{
  "num_hidden_layers": 15,
  "hidden_size": 320,
  "num_attention_heads": 5,
  "num_key_value_heads": 5,
  "head_dim": 64,
  "intermediate_size": 1280,
  "vocab_size": 32000,
  "hidden_act": "swiglu",
  "norm": "rmsnorm",
  "norm_place": "pre",
  "norm_eps": 1e-05,
  "positions": "rope",
  "rope_theta": 2960.0,
  "rope_fraction": 1.0,
  "qk_norm": false,
  "attn_scale": 0.125,
  "bias": "none",
  "tie_word_embeddings": false,
  "parallel_block": false,
  "init": "normal",
  "init_std_qkv": 0.0356,
  "init_std_o": 0.0,
  "init_std_up": 0.0356,
  "init_std_down": 0.0,
  "optimizer": "adamw",
  "learning_rate": 0.000812,
  "beta1": 0.9,
  "beta2": 0.98,
  "weight_decay": 0.17,
  "lr_head": 0.00597,
  "max_grad_norm": 1.0,
  "warmup_steps": 254,
  "schedule": "wsd",
  "decay_fraction": 0.687,
  "decay_shape": "linear",
  "final_lr_fraction": 0.1,
  "batch_tokens": [32768, 65536],
  "max_seq_len": 2048,
  "doc_mask": false,
  "train_tokens": 285900000,
  "max_steps": 6051,
  "dataset": "wikipedia_en"
}
Each number is 500 + 25 x the weight over its row's rms, rounded and kept within 0 to 999. Layers, rows and columns count from 0. Numbers have three digits each. The size before them is the row's rms in percent of the matrix's.

# up: layer 10 MLP up, 1280x320, rms 0.0402, rows 445-564, columns 256-287
# down: layer 10 MLP down (transposed), 1280x320, rms 0.0369, rows 445-564, columns 256-287
# gate: layer 10 MLP gate, 1280x320, rms 0.0425, rows 446-565, columns 256-287
up445 121:486479504531532502536507510462495471450546536481490553510510486516536477519514536486503496496534
down445 122:519449533493501511535507501456497476488516543498495527518557511522498494467507494486519504500483
gate446 094:481489505504519494509510504477546502523468456552509500521512474491485457501525499473480487505523
up446 098:548493444497494516479484514483508511479552532549523542558486496511517495471501461484488517461495
down446 099:486546455462474502476483551531486474521497500505487536545475542545503492458523508442465512439503
gate447 094:451485487491508482444480513502483508561467501503493486494546564495527461504505473486460498515460
up447 099:500493499476476481489462462434481525508490525490506480470489509513455462544498456510480552515476
down447 101:508489536491470516515507520530478489449461518547491494551492513504500536482500534475469500516496
gate448 095:517505529538516516487508492514484481479527513513510495434462548499519484484502563476449486485506
up448 095:478463486507504508484504547498519495519523491509469488454497519543524497503457510507489501499474
down448 096:491498528511508506529471553517520479562450487462484502448463487524563512521476508494486446484505
gate449 101:480523480526473525492540447490460462463503515488460481507504514489462521532504487482491531495526
up449 101:454533488492469497482486506473495489518496479485500487527483481477485482522512464479560509464498
down449 104:507501503474518509485502519478515469487517522523520512476472494514532464514490539478527485477478
gate450 097:517513494488501535480483514541494484472483514488495522477501470483533497525528498485469445492495
up450 097:473541511524516516511580479521509473524498513487509454487476472527479533540507490493518473485504
down450 100:512492462503529487534513529457442459505489533453537477499490489495499518549468516496558508530508
gate451 106:493518486491518508494510479517521510501477507522489510517459555528504527469479523499478522516541
up451 106:477515539457533516486528484445487529521526511556524488497441524526483528467421477489484477516528
down451 103:434529537500508501534517433476495514484531517473532510464489540493487477501464507537481484544528
gate452 099:499469499533557510506446510511542536523506509528481550486532492519535537537531495501440469541524
up452 102:455487513504479532416479519495475502525500451515474472536519452505495486500481508472458469482457
down452 103:496486504501495494471499503519508469516485472499493477541514499507471500508468492453506496521467
gate453 101:499478554506474545478531465484519430475537472502515504489482460488473510510490514473526486506464
up453 105:466503486487473489523514514526477477499461497486470497544495488516493490477509480519511524477502
down453 106:496572516519514477503482438492472508479530529506485498483522554511520504516503473489483457481486
gate454 104:500497532500478477470487462498491513510494505506546526503491517475448511493463480500519550507487
up454 097:476507502538551498477517461482509512537547565518508492483492518509490517488452497494513505470496
down454 095:530508493462477438530502470492471531532523478497533480488499513474496544513501481501536520507517
gate455 095:507530488515490465509503482504518493509508498466511496496506517490513486505485509551524480513502
up455 103:503512515514519518513468519495516519534501506519528511476505536502502492460498496509491456525477
down455 102:505475445494492487516478512512489523500504482512523494549521497489526509466517483502457483504540
gate456 099:477521493541488511511502508525464508497482502494474510514486512476506594519495518490451539537550
up456 099:507479564515501515504498474492513490499476531485489495507528518491511471507527501447475466507470
down456 100:531487517501536477513495499497512500515506522516522479506448508519504502489525534494469513528492
gate457 102:524489530508494491515481477485510497488535510583529530478486480505472485494501484483563481514508
up457 102:509497479514490492453473526492523530509496489472510483480509492450528505508520511490492517470523
down457 105:539513476516474536527527536470505509488476450508486485499466468514487499502489479554494496476511
gate458 092:499455534468499523504530493547511490489515502506497505503494530475517472478520508478524545497472
up458 093:528481504463485481489515550480498506521462570467522457560565517508540478469497521496489491487544
down458 097:521499479480505505482518529518534537532528510510501477483523484500496513438540506515519468423522
gate459 098:530497493509511512547465516523495461435471546519484516484491512481515498499512522492470478475475
up459 095:517466504508486503486500517487503513483495510458501502512481503538545461519475494504461498491469
down459 096:516501509505486499488493525558476515485500479493511524503492486506537453519497486513479500502500
gate460 106:464441498533471523505503512529525473470480451501458521497529533440461532476546487488505488472498
up460 111:528516495474495474519505462472543483514509501455502480488484510536451493518488540459497472507519
down460 113:512520509475457516511523478501571534520485494459461498436476487505468522468487530464515483470488
gate461 099:487481538530470570519491522462497506496499497466487470498489467501553488536491449463446493527481
up461 101:504498501497508512545490511492511502515493482525494504504507499496503508459494567562471468507485
down461 098:489518519512509462519504492507498497485517483497496492509528467461506514512480561526452519479496
gate462 095:467514497513496494476495451504526516520519500462515464529489522513494548480461493434526493515484
up462 095:511521497484510442476509538476528512500520496507445505494520502479461510481482509538530476462523
down462 096:505530514474523513534516516484483472480554473494506484478488468513469498474480511497539525499433
gate463 098:530509482504473535528519531533521493484502496476495484534469490504520492505488535490503529534513
up463 102:485484450497536509516551513518506483505485492522499463539520475512475484521547496556545475496555
down463 104:484511481518505485513445530499526492469485519457500504479505534543520498480505483482467503503517
gate464 090:522494513518513525491472508487504445512544474499473507475535521509519463526434485475481450481512
up464 094:515508467473497471490530490459563547512509478493494510504509526504514468513535505501486504460553
down464 095:507559508480522511525503472491474523503512515510504475458518495510488502512451484516484504449505
gate465 103:540486504485535487472475479483492521556486525516497524484530500518584501499513517510481488494469
up465 105:501471506505515487472497509471525530528505472504491501505487530485507529522480453493492522454489
down465 104:498464499499500511515482539466521496520476450515496498545522532505458509559496490493474464521510
gate466 100:533501467476517504504503490501481490540504444486456508523502521505471488545530486479496527505517
up466 098:499522502513525524484537542495514541516517501503478505509508524537504519466518521501502530518512
down466 102:467477447508514500475463525495491457513479472502478484485488471447510512559499468514470514536490
gate467 080:497476481463449449451538559497475501473500517450522505478520507492475492465543520491507484460507
up467 087:509501492506469487486501478520511494539523505524530480534473451519487545510520501474519516464487
down467 086:487499538474506523512472475460532527500483512472465544478499506520514520506486490509538486513494
gate468 106:487521524502516523483419460515531542477487503507483527446483535545489490492475495471516509516519
up468 108:524498477500536540540461524464483494497539519479517491477502527487525437481478465537537488533532
down468 106:479479516466516533493486510480484517520509512487496515496487483500531476542512523475492478487508
gate469 095:513494550535496470504466474478509551472474513469500519500542549468529473509423480534540488470512
up469 098:490496503486518511475444512496490479511485464500503529482554483540462533477488482485512484473514
down469 103:535525498493474466532508491471489501504503522514525485501544496550520536507480486483480485483512
gate470 100:506515521519513527501526492511484459447476446457501498527511518531494514489502484483495461550486
up470 100:482472493481559496479514502462488518508508522561479496483499471449493506524582481488469574491538
down470 100:484483511508499496466500509534514457506529466522473487476546506477537513512472510505508539560496
gate471 096:495479486532517508465512514541484530477470525485538501529500472492560528522536500511468537515489
up471 093:507515530499458516454500515526479501468503516533504505492462492499465493494495521527499488491513
down471 095:513538537519477495505525491513511501487525458494528504509460495496476497497484477506532460520556
gate472 101:488507495482486494487440516484489475511513503481499492470522518518483474524493526473496455528484
up472 101:493504496490485519501450489487495512549513514491500504483515490498509450550493496498512489525513
down472 095:467512494517482474522513524477471510506517507536500487517501500520505487487519557542495503459467
gate473 104:495443531484450498588515466492490520459516487454458503504499523482471481507438529513504500487461
up473 098:493507511472496508472487541554493467559471495521495484511445442495489453478487463532505493486467
down473 096:538511510508484534540510512489468502503504457481491460478475490471502535531465503501502491586533
gate474 102:526519538535517527500499474491505446544520491543504511487479510463508462510521471500484513497482
up474 100:498528557511495483500505502537465482482489475494503480475478499535535508539518504496445513489529
down474 099:533587532488492492503509481496472565487440497495517548503501535470530498500538494515478471524493
gate475 094:551509535499537513501473474486533528493494527529518503471505490480500464495487510496542533469533
up475 099:490516489484469505467485489498490480502490481479460533517453479502479502500442518506502481502486
down475 096:519503513493520458510476513491511501553487505504488516508468502438524543470521532522466534525519
gate476 094:487491474504466504508488505534502471511501474489440490506473512500449480490501479506485470554549
up476 093:519508478478511485493481500467507500519467505527477488502474525468504492482500498504501535476526
down476 096:497553479522512456476481467492463541465497506538493496514447516464475470501506471474529525499478
gate477 124:533511488528497562505451483501469475509474525499511530498488494520490493491449487471498449512481
up477 132:477490494539501473499537487510507497512522492491497483512519532501532518493562506501484506496524
down477 104:529512488467496527488504499494472485493497534490492508496491467507473472479461469478486499549488
gate478 093:501472519510526507487491492484475462534496509537528485542559474487499513499553479513477485536481
up478 092:530501489489509535517496502479494492494460447524495488559509509449531513495523472527495503506482
down478 092:489495511463467543504507507484504506458508434472530543462504484531505514504523506494515486460464
gate479 129:508496510537547550545496463531508474518494458493474512498512490487519536548503459480509493524451
up479 120:548484495472529488522482450523518455484555502510532493491482499485492475518512487526508533535466
down479 113:536501493497476520507519481515471487505512486495505512504525506509531448514491460463507502488480
gate480 104:532476532508499549486494485507487482495514508494483488460502467525487537520472533488479508530492
up480 104:475535521512533481477508496524493456476474544511503534523548534530474442538492494537451482548535
down480 106:489508504513451488473514473477452479517469560481515487486512462524483521477520551500479481488496
gate481 098:497474461511475493517511476488506485485486507477484502465469516498463499499530497440491492508483
up481 099:509493478480497503512504482517508511512474460529496466549489444518500542495517499518471508491491
down481 097:536470520499519488468508500477475465484526506520476538498466527435530514492498511496475531491536
gate482 107:480486520504503455527526497521541465518482451540510465518503490500486476493482486490504518518496
up482 109:525531490476534509522475520451500512528542484478484483463464513473494462516486516525502463498486
down482 104:486454507514511518517488466482505503517500546487461539480514460480509498539521472510491550561498
gate483 090:502514513512475504477476496489523490504519466515544467491509508520499536493494462505473499520482
up483 088:477466450481494482511482500488526508533506469505491496484460491530509499461532486500492491475470
down483 092:503510517504513495523535490456525513552512498541466499500479527474518462534539528527489484500497
gate484 093:522484521489486476537495512484516501519475500502469533494477483495483470530478514471482495498489
up484 101:492513524526532505526491510494528546523511511474526505514459494553518522461499461477543478475476
down484 098:504494509472493527502476461504479490424526468496498494541505503468480497509524519490511491516527
gate485 095:512486482495508525520453504478494465492498499467499504458505492506554495507530464482482454521498
up485 094:496516519486495436532485482497477511505468525489498534517511547487501485492522532492545445515526
down485 098:490492539512496467474494538476524523545475519461493523504531554510474481521488545505494481450474
gate486 097:503496514536525537511468490518535473515490518507505512448501517507539527494511498502480428537455
up486 093:485503480496496523455501519500532502495486487475515512469501489501489529492447529476490495516489
down486 096:516525491536485525483490506495539536523516487524502488479486495498486504498465492519509475466480
gate487 093:527507468507497539482539502546488547473527496494522490494508507458464494519503455525516491503505
up487 097:484504476491450511485514485548511467489483463501482492500487554470476556501508490491530545510487
down487 097:515500545521494542530512494502519487498478497524511495533490505561513469493548491485492481482482
gate488 097:499499456521520498486504478519481469501536499508511481521469478500432483523513485453477490532483
up488 098:476470516521471543517525483502514467482503521535508528486489519496491576488507520487491526473508
down488 098:476512463484471490500502445542506515485499478556459476509502468434474503518544498483526510547500
gate489 097:490486501530504538537504472473470514481502521535509508452503550452484511532531515489486529525511
up489 095:506506512522511520524522478534545531497492530491487510505488492483530538492498488517504470487484
down489 094:489530493477504490509528496528481488491511534547518511451519538493530508498523534468505490531515
gate490 107:497510538466502529519501506497473481488502476466461517465491509486452510523477510484489529506490
up490 103:475488472500527478472525489464481496497518550507502502535507544455483483505459513477514519484510
down490 102:524493493478524491492493464516511520522512511516497517476544486486508506519506502518535503527538
gate491 090:448465509516479495471494468461499497522524505487451466496481489462466483479517464488487500488496
up491 097:545487490516493479491529521516522515554477515485492500493499513561488513488503526446509455454506
down491 094:505511544475478471526527467521441506465486462488499479463513508506502472463520463473524487535483
gate492 093:478477464512534500493444470470547509493474498532451488503530538455506533468527498522487486479490
up492 096:524513551491463462481478516491519497492534509490461505476502514517512549480530506496492534520493
down492 098:486513528486445520475518515534491491498446513533464493495462472522458521512479510504493512515515
gate493 100:502475544510500485511522449488512515495497522535459479484498499494486498515524491456474522546506
up493 096:520506538503503503522474496488511512500492513520498474501495501519488447499452549481508488474522
down493 101:484483526490466479521502469542549503531485491542510491516532475511458529485518505519473479522509
gate494 096:530478466522476457521535476483478507455484508534479491527485459495495464464485521492475507481502
up494 103:463488499467470523546552508469505484494491500530548516496529492499487470492519482468515500529527
down494 102:491503496519498449540503512490503516484476497533505461485479495500495507548512520473503497394514
gate495 099:483514515513491537477498484484526515479516508499497502519513543465518514473488540512434515532467
up495 097:481497452473485496509491501490503491480463482471484501473464520498497496500507485529475505501513
down495 099:478510545501487496491491482514542455479506486478529512509526509484516510513506586515509485498464
gate496 100:512527495521477495507527490513491442455485490486490578501512543496489555480501508489526504553530
up496 096:526470500511469486516485505492523514573453528457502497478484505497492485488487521510474455482504
down496 091:516496476505512443457496516525512501490475528488488497492490539468547545501466487491514495530483
gate497 095:527467559499478489460523526518520505504540494526460461440511470477492496513494504486520522488515
up497 098:446512512498495518516516513485484489457505478499501497492520506522486473495517467496488498506441
down497 099:474539479481492488524500534540515527495503455527527445547482490499502528465507491461511517543486
gate498 091:503466493549498532508522479506491419468477501509479548499545484535491544520558523496506481500508
up498 096:491476482520525519511516514518491524520488513473498490471491494479514511504511488486465508499543
down498 091:496476460516473529522502529561493459511539527514510551512531453522482507529528504479470454506519
gate499 101:506502521503484499526471445502498536490479489475535501495482515528487474490477520532499473484511
up499 105:501509491450513520534478472516488516510540499472514509521482491511472509512504531473530481466495
down499 104:521511493500497483486501498511540508526484472509556535454525506456549500543508542496521494453482
gate500 094:476499536510510551544497504473514443464475475533518485522499535480507507476487512486463502521485
up500 096:524482474486473501529525471503473523487514547476466515458503475507537464544492457489495480533478
down500 097:495504537527487504575480500505489511467484484543500516495520518522506462469467512500462490552496
gate501 100:535424534487519516497545452479501511524459536483484553449490488503466485599529477461499489483477
up501 097:441488480507494488546496527508482494493502475503542489518520531487478489487503506549500508484485
down501 095:488477523510502490492478523495515482502453507514504497485518491445480522480502552505477495541504
gate502 095:470455495516470523467530500511484484531501501483478480466533504552507494540484526496479526493500
up502 094:528481521458478509479496499482479512499525511512498459529480516521511457519455523463495487505524
down502 096:510533479483505513515478494499487498521514485522501523501477498499563481526489480465517505506552
gate503 100:500505495482488512487473475462474460543482495513505473492526469469464448542480523490482492505471
up503 104:504486489540551526501544472540479502464522507486465532519494421520463506504479493535457458488519
down503 102:509515505476538510498529474485505506502483472471528473506488440507503500505478535504538540514477
gate504 097:542493494517527488458525533503481450506521504539513535506541540474511510507511559434497520510457
up504 100:501504506475577490531509523476503501515502516496517481508499514478536493502487522516523476502474
down504 100:543518464506512519510528494530477554526508509543525492525527506496510479523490488485467510535518
gate505 106:495485517523494495496513491530484457477528448498522505465495513493524506505516502464497490526489
up505 105:489511483461464479527532518501485539478520493503485454503504475516518521509507521514475462477502
down505 097:519550501484523488509508523506530517523482523494476512510493528487504484493481523509470492475487
gate506 109:533490469527503524476467488454492498506525496504502489463505502438532505505516465517469487505486
up506 106:468533528522502500498498482492512524464538548512551483455504486499490458505516475472491519463486
down506 104:475502475487497500513497513551484498509507454482472533470489513530499478476438473470493529490526
gate507 097:461478475519514533516513519509496501516492495526523548528501475514558454557521480535501521492585
up507 093:538460506521498500501496485524476459479476474481472474502481513537491498508475535501470496514486
down507 092:519475501484553476498507560471462508523502524555536533473512526486552476507552532552506514540518
gate508 097:469500515520546497516532518500495514521524477518491499515534514495520513484531501479508472513521
up508 098:550492496482526497496488453526465511513485502518461462495520474483484512536523525458508489471517
down508 098:517518512502516507542492497476495499508512509483493440500503462518525482518458507478465509578526
gate509 098:512515483484504507531515523524490524547458497468503454522532548448492460467474514448494501497542
up509 101:497493486536433493485488474464470498470514517549497500527477459546517540518552500470532504523473
down509 101:494426532486466477501495501530501471472493439498468500525434506535492498551519470552508482601501
gate510 103:505541476519492480520515478528490455526504525520501483488487465536505521527505548484500520528530
up510 103:496488496531492520510526512506497522515505512502502490501501451471500492476489454502505473478489
down510 100:525538453467508498489505500530517492517508528496500531518484438491500493466489559497489516474483
gate511 094:534485503517542495477505484509503478518469514493557515543518527501498487487486516472518499520475
up511 096:505523475480515482501503539509491512465476490525474491514509456488517566512551465518474482503519
down511 097:506522511517517525490506511496516524500528467500490435463486512491452479480478527512495542528507
gate512 098:525482490509498552487508459510514484534499515515521532464574474509501501511504482521509493514496
up512 101:519476520515510448516492484495469442476510517508497483523495495534501500505522530493495483490487
down512 102:517550446489513489484503525527477508480512507499493501528504514502522517499501485534514462461508
gate513 098:534510456520470501521519513531499509498464490519550458453545475520475505522484507464527500533479
up513 103:502484482533493485416507464531451449545533507513504484510503486523508505517535464520500480508532
down513 104:471540504494521521517506490449525486482474503486510509480518501508481515519472521481494531534458
gate514 093:518496511494484490499481434541456501491525537525484511488520526504527517515498483510465425532465
up514 090:493521485511549547539510533438489498501481481559523505477507475479498536490510454539501512491512
down514 092:488498533525548503540520540487505499470520505507503497462495483483488525477496490512502493475495
gate515 102:475440481478503460478470502485535532484548426482486518471527528442497495478530550493523494490507
up515 102:481494509517483506503533529514526457513534467501504474497471491533508496459515508462486527484466
down515 103:490483512502524470523483463475546517445489493506491504511484443518525536466519540517521533463494
gate516 098:528461466522482522505460462504491531507494450548536503513494481513473496506520519514513479517528
up516 098:516519471476521486466491507514529553504503487491471471532519556551497479503477513508514532501523
down516 100:522497518497499522516548469514469531428524501498483513443522486474531508483498460476513521451499
gate517 106:558481452481502487467503537519530495481473461490487489462489467488504513459465512448539511527475
up517 105:510531539463490516470467490519483494530498495487528491513536498505503480502528518507473524510533
down517 102:543526469512531473509492519509487477493561475493482472517475498484475496487486493508522472531472
gate518 098:560489502518514514496505513473506465479515515534484482511514474485524518489510532500483485472501
up518 093:539483473442476460486531502509510489493496496501491503528507454514505441487510517530534499456466
down518 092:469503514507461480503517472467498511483484463477494516548502511540490467513445475525528512478489
gate519 096:524473487503529485506568536488453524524488471481480502504478493513542461473505467485497515465489
up519 095:493513454515493498502525538556478503490521540513531507512542526498474490524518454453541507506487
down519 099:502547436520492496511446468522539510524513487512491486490528535515496505510474451460516519578506
gate520 096:470476530506517481511479524491493485478464482454452497524519532501440485494509532506483491523492
up520 092:471517442537476499489540487518487493465494517497505472486477454560514497515493514505524522497484
down520 093:466467497514484536452457454479470472482484458474484552481494523531486497516541524549499503520510
gate521 096:521477489497526526491485494509424450527486489529549478532514466519486502511493516506484475521499
up521 096:484495507524509471560462478438526514507454511538533502518475519492496496488472527483483525528517
down521 099:494476502478482519501482461489497500496437492487486540486502502580503514536498518496496511510534
gate522 096:498493521513522506513534501488475523533542455508505543519476494533501490528507487497542465487452
up522 092:536501525512544542522523469471441508494486527518513505484560521522522456456493520502491501502474
down522 096:483497499503527481528521492509521524533505538509466510494507492503513512515494507521491499522537
gate523 106:490506520502500488555484494517519478506453475502552481472502497535478502539507515469513495543508
up523 107:519484465483507513503503492478484477481515501479497557506505481512486506502513508494494524491511
down523 109:520545448493536525484535492437507488501524523473522526495506471489516490502507519493485503561496
gate524 099:499508492499517502498469506497454485506527525523492485484522495488506493505542511512488494522548
up524 100:500502520500520495523510541503491466498527468497552489493532527462472505520537505497546504537454
down524 100:522555486478449530494530473503502472476560508529474471512514495489496474458475520496522505460522
gate525 104:487495465525533477526497540491535455552519472499536508512516520488501518507543463498495461500483
up525 106:479490488513503521525521481509504477469521531534499546511546493504519509533503532531497552509518
down525 106:480512539506499525513527515533534491535507467491511510512486468498506540529562474461535522518488
gate526 107:539475598529475511544476488531501498476497533503431542449440516509509520528513530498504492487509
up526 110:452530497526492497463527498512512492517505455481530493484452514474474445488449493512471479522434
down526 111:488465515490518476479498487499496528498491483485478506489509466502472511511491459502512503584496
gate527 093:531518506473515478496487508490504521485526499503528478476515497457485475525471547501519532496526
up527 092:516533497518497452457484517511545522494501476472500477513543491511511507443487518534509506487542
down527 093:453463502504524547487499495505470496520508561546465485532452460502480508528508459480488441490484
gate528 106:515515499494524504543450518489491495476517488480476530472508539474492533531561510478477463554519
up528 097:483490463547494514454531454524487485505496526494516470491504484544500472496449504502500480519493
down528 100:498476462516535495489489514535508502517493543507531551506504487544478511500487518518478476525538
gate529 102:470485494507502540542471451455482490506534487522446495489498515505476494552517532454478535543496
up529 099:524483466530490496526488527520537519485467478519496554521495449480541516498505423534481477463490
down529 104:487503484504446536513496484506508485494471489514499527524534463483518540491519511484488489517484
gate530 099:493440528505480527495479494497511521484501506521494492487475510508473476514505483479489462528487
up530 094:508500478508492488511516503533513506490522433451481485490504482463511506483456538551522499511500
down530 098:495538501515493490507542472501515517507512473525467503476513500503491553478489528554534494482520
gate531 096:504513479525517528509481492468497508500495478510520498513502510487554475485501448489469489491500
up531 100:517511476524451553493515513484522485475467472468545499521516516542519519478459501480480455481501
down531 097:499543495475478486492511484542463460495505480518513556474442485524460545541497472513530486515461
gate532 113:451502479510511528488511477500503521513476496509476473539453522492542490509450498474533487519508
up532 107:434511456520541535446497498480509488485465495526502526502474503437534465503531487479500522525437
down532 108:500480487503514516515515455445524495526470492504509491468545505499543476485522534478494543502484
gate533 099:516484513500504502485520454486490520501534461564498523519567519447477461499518529487489527509524
up533 094:504516507505485475494485472466504503505507459523477507519524539491471482519491516471488561486468
down533 093:524495493512508463486516522494542511498500471501519444524484482491481500478467494479516545460464
gate534 103:498520506516512462530570522504444509468521485489464507528498513512523477500477511511513491505483
up534 101:536545510489486520490494503483493484481499506490561472477468472528503464493492559478519494535494
down534 101:495416493525508516501471510544509511534454468511482513526494504514512510521476494506487502468510
gate535 095:523464483505561493484548522453487522540476498531530502509562492490516509518554532499507481533535
up535 094:479474487504439523524504539521505494473495441512477525515482499528437520520514544501472493471493
down535 094:483499488484532494508464503530489489498503493482454493517470535469502474539488491521507499521505
gate536 097:521501490511482484504466474492511543481500506500441487456476467482468521519524485502476546518496
up536 100:544512473502506490507536544530509476464524533466462497475520461497512492516459511502499499498515
down536 101:524493487506506526496496490537482500518512481525531482473519511505539479452488534475512484464490
gate537 093:535537531494494524490502513524518497489510522487508490498506486449469509493516537493490484530513
up537 100:481514541498546505483535492486515498492516508473511519485460537494509501516482512503530520569516
down537 098:489488567508458487509538506512484503554498492490500477504515457519463472458528526508522481493499
gate538 095:508493472494446532443557522505465491514498509507525481501505466511477480488460503553524484505496
up538 097:507525489478497520488532467544513472472517464474483516442447495489563485520469482499488477509525
down538 100:480562472494501510496527555504476494511483479474454499493503489501573487532456532457497491511499
gate539 099:460437507526503485516505485540503492481521492480504493496529544490516474520507511525491491493505
up539 096:512518524519474553448476507465548505501523537464471536477414533484464494510534549490495463515513
down539 101:534447482495530537497497484498524510510493511511492469503505529457486497557501489503509502579540
gate540 099:488506471523562533466514484516468482485510518489476516493524509521507537478500462488477483498523
up540 101:472512530485515536524540489495455456467488487543519457511527531498451508490488537497493545502533
down540 085:471569532447488570492494496498460480502519502535504489474506526445483509481537515479474511483537
gate541 098:510483487516525528527498443489488471525508479485530493510484530557512552533495513480472500508475
up541 097:483514542488496543525506537519486511518482516448498515512501499508549506506455477487523485490507
down541 099:479526502505504514489539459458494443450520491511525495454444502546504527460493534528513522527482
gate542 107:508476523526455468499499486498513508507467508526516471442527501473523468475525539489466540529526
up542 106:522515495499515542495461477481503511477460540511523522487493530508475471464460504504479487471504
down542 108:489478505485479519485499509519517500509493507489465507465534549516467509478506498470495521510462
gate543 095:522499505512508510544501442490494502496493516447489474470511507534476497517519484503480516543501
up543 098:489492518482489468516552524454513476506540497479464568491454488501517504508490501457504476496525
down543 096:506506515478494508537523515510486482537472538462499481506503486487483517490511465472504534474478
gate544 100:470490535527475508530461472555472501510515500469506447468493517506506487537547473531477493520462
up544 099:506467444538492549486507549504503539491484527516496553484525470469502510459530467517467441516527
down544 100:525489500501496524482506474507470500496520494516460467508523512534502494539512504528476488522467
gate545 107:494488522517487480489508476518514526489499464523511524515467467468495508546524498518511475515465
up545 101:499497460493491505512509492517467466538532480516546487505524493502520501512454481493485504465462
down545 102:480512504494475517482493462479502513517501527519476526489491494462497520523495499508458494530556
gate546 098:536485467548512556479493492491464482526507537525525498501472521488513555503490493533463502498500
up546 096:494479502502477480482513491485500525503467511503466551465508562500479534493507492490509505480473
down546 095:509488507519476469517515488537481502440487529499513511530513498487485518508492517528464499515486
gate547 095:495481471518521510489505512506527519500479511522499499485521491506511548528514506491489500531561
up547 094:530506497485429518504502513478465523488524482532492504504510467455502492498505498517482502508507
down547 094:488540531497430478511490512558515507515499517483536468525529486512503442474505512510507490449503
gate548 107:507482464530511516505466474537516438529513521516491517489508495478539526535520500497488464491491
up548 107:481485521515433500480490559502476498489524499467521530521495539498503523499462470482506471468441
down548 106:521543505500491507448515500473481486493510524502473513523490519528505553509480517432475539516442
gate549 090:470499466502485493514464518498512491490503513489506489479521497515493481485508491495443521503501
up549 096:505513446490533497487507514454474479520497532540537544485553501448464499498520523517545536509524
down549 096:495441498498550497503476514469511465480498471506483511480478467489515506512448491512494493504502
gate550 091:505518476507512519484518515488486502508534497485489485502512530466501506494501485434489521491539
up550 093:542525479452440484499483498457502524483515490477499483502500538502503501499522492437524540515507
down550 095:491478553510474485490507504520528509517482501520557517452514493565538450472518496543495513473470
gate551 097:575519518507503505563494519506443481524553497526474477496468530457468501513490485478477463516474
up551 093:503483431547463515481500474520546469524490485473489525496501512508527536466508478542489485511500
down551 097:514466512484490456465517509507492531452518475457460506526498527496475483491463484499517506487459
gate552 098:504487508505540492529483519477570497513502502520526515518467499495538534503577488509522472509498
up552 103:516543494530546487528460489495499494555474544490488495495494540545485531517470580515484486475545
down552 104:503501493490532506521490476447468497481504483520509494545496502480526480516513482502527497500500
gate553 098:522552519528513519486472462527528518493493497482527483519520516518460521509478524500475511507489
up553 099:468538522509495542506511504513489512479509490477518456500560488506551522475465517512499561529500
down553 102:505495525487505500526505511479452448479479499535504494487488520520537542486501499509476454541529
gate554 095:488499487510529520512553475475482509520474484505521500495499509456470485513493509489527471495530
up554 096:534499518485523522490505535504526528492525480502500531494468509475512532480467539499569488479491
down554 098:472503536490491516505469502477503494504472494534527476549477505484485512496553477480488462471491
gate555 100:526486553492499495485471480508491506484483498504528507519472474492522531478497529502504505504420
up555 104:512449494485501512509491520466510467491448461517476505503504486500520506547506491514483468502502
down555 105:491467580505476493504494473495506482508539495523519531481487505521520504524459482496474549467456
gate556 098:530539498527528507492502475555495519501531518506440508496524477523496522488518553483452521481522
up556 104:510458480509558465490503471498490535468520497555498483495498512512517494519560544514521514507492
down556 105:482504505489514522513495507493505530479523506557493500494503467510499508479490535478487511486548
gate557 090:498489519500435473472530456502491496457482454501475488486467490499487484483534505522520496513520
up557 090:468502493469510480489541527520472522485456533491478501546538521503500493504501512490469521491478
down557 092:511520514499495506518489479508459504475527485509526518492481495459509498481481526449547488480530
gate558 116:496463524544476477502520513536468494534531511505515514502512521441500517515541533513436471481490
up558 113:501536477529526453491499502475510444512486516501497469520512492468506526508567441527491491497511
down558 114:515545475479491503492515484479496453478515464432549516494524463505485511481529513482504514426531
gate559 103:512465516484489486506490489456492508457504528497512516473501509486502484494504487434493529476515
up559 111:508468541475458518536497483498502515459495481491516527487489499495539503469505480490459474499498
down559 106:497544494475536493493495488463508466486503503526499488501538504528486472433524481482505497459535
gate560 094:537539486521481499481504546524498545486508525531491503508483533525508463483505505492477469528506
up560 098:463503510516531459482477484521529518479461506540441503539447511511433508475546550519497490448528
down560 099:542584500501480511502512550462519495524515520460526523503519512536522478471486458467508528487476
gate561 098:535508464532502511465529517539467483516478474453493518531506499527505482510464497525471504504471
up561 098:493488516526505514465499478486491479476496522515502522521502469546460536467457485486511483468502
down561 097:487543496483498520545511509495522482482500496486499495491539532529495534448512476514524552503515
gate562 093:524511468526526497489502511499481444502520519483509547496496499511543519518535464521480508482487
up562 090:451486483487520561486499477516524513525481436484507495476523513495514489502492481529486465561489
down562 094:510514475516554478469501481510470495496515566505538541509512490528490503482516486530458465537516
gate563 094:507482515507511524462518500500538503470512549515466504466509523466535506494521519514518481496474
up563 095:521542529497420494499496495532474507442542468452505445497526499539523499459455492547511515477498
down563 098:517482489488489526514465482490481507478455484539516530516482503488526529501479481504484509492531
gate564 094:473519474515518512542514514519507501477500513493472453529480512511524522459485529520519533493541
up564 094:491535505466524512539503512455529502464529460500445483481509501502508464514514507506538521476530
down564 093:483510518475505528488487476464499495511545532524500540491489505512518504513522460530541526491478
gate565 104:470475520486483507518491500494490543535513436518516501512443521496512556515517524479466482509491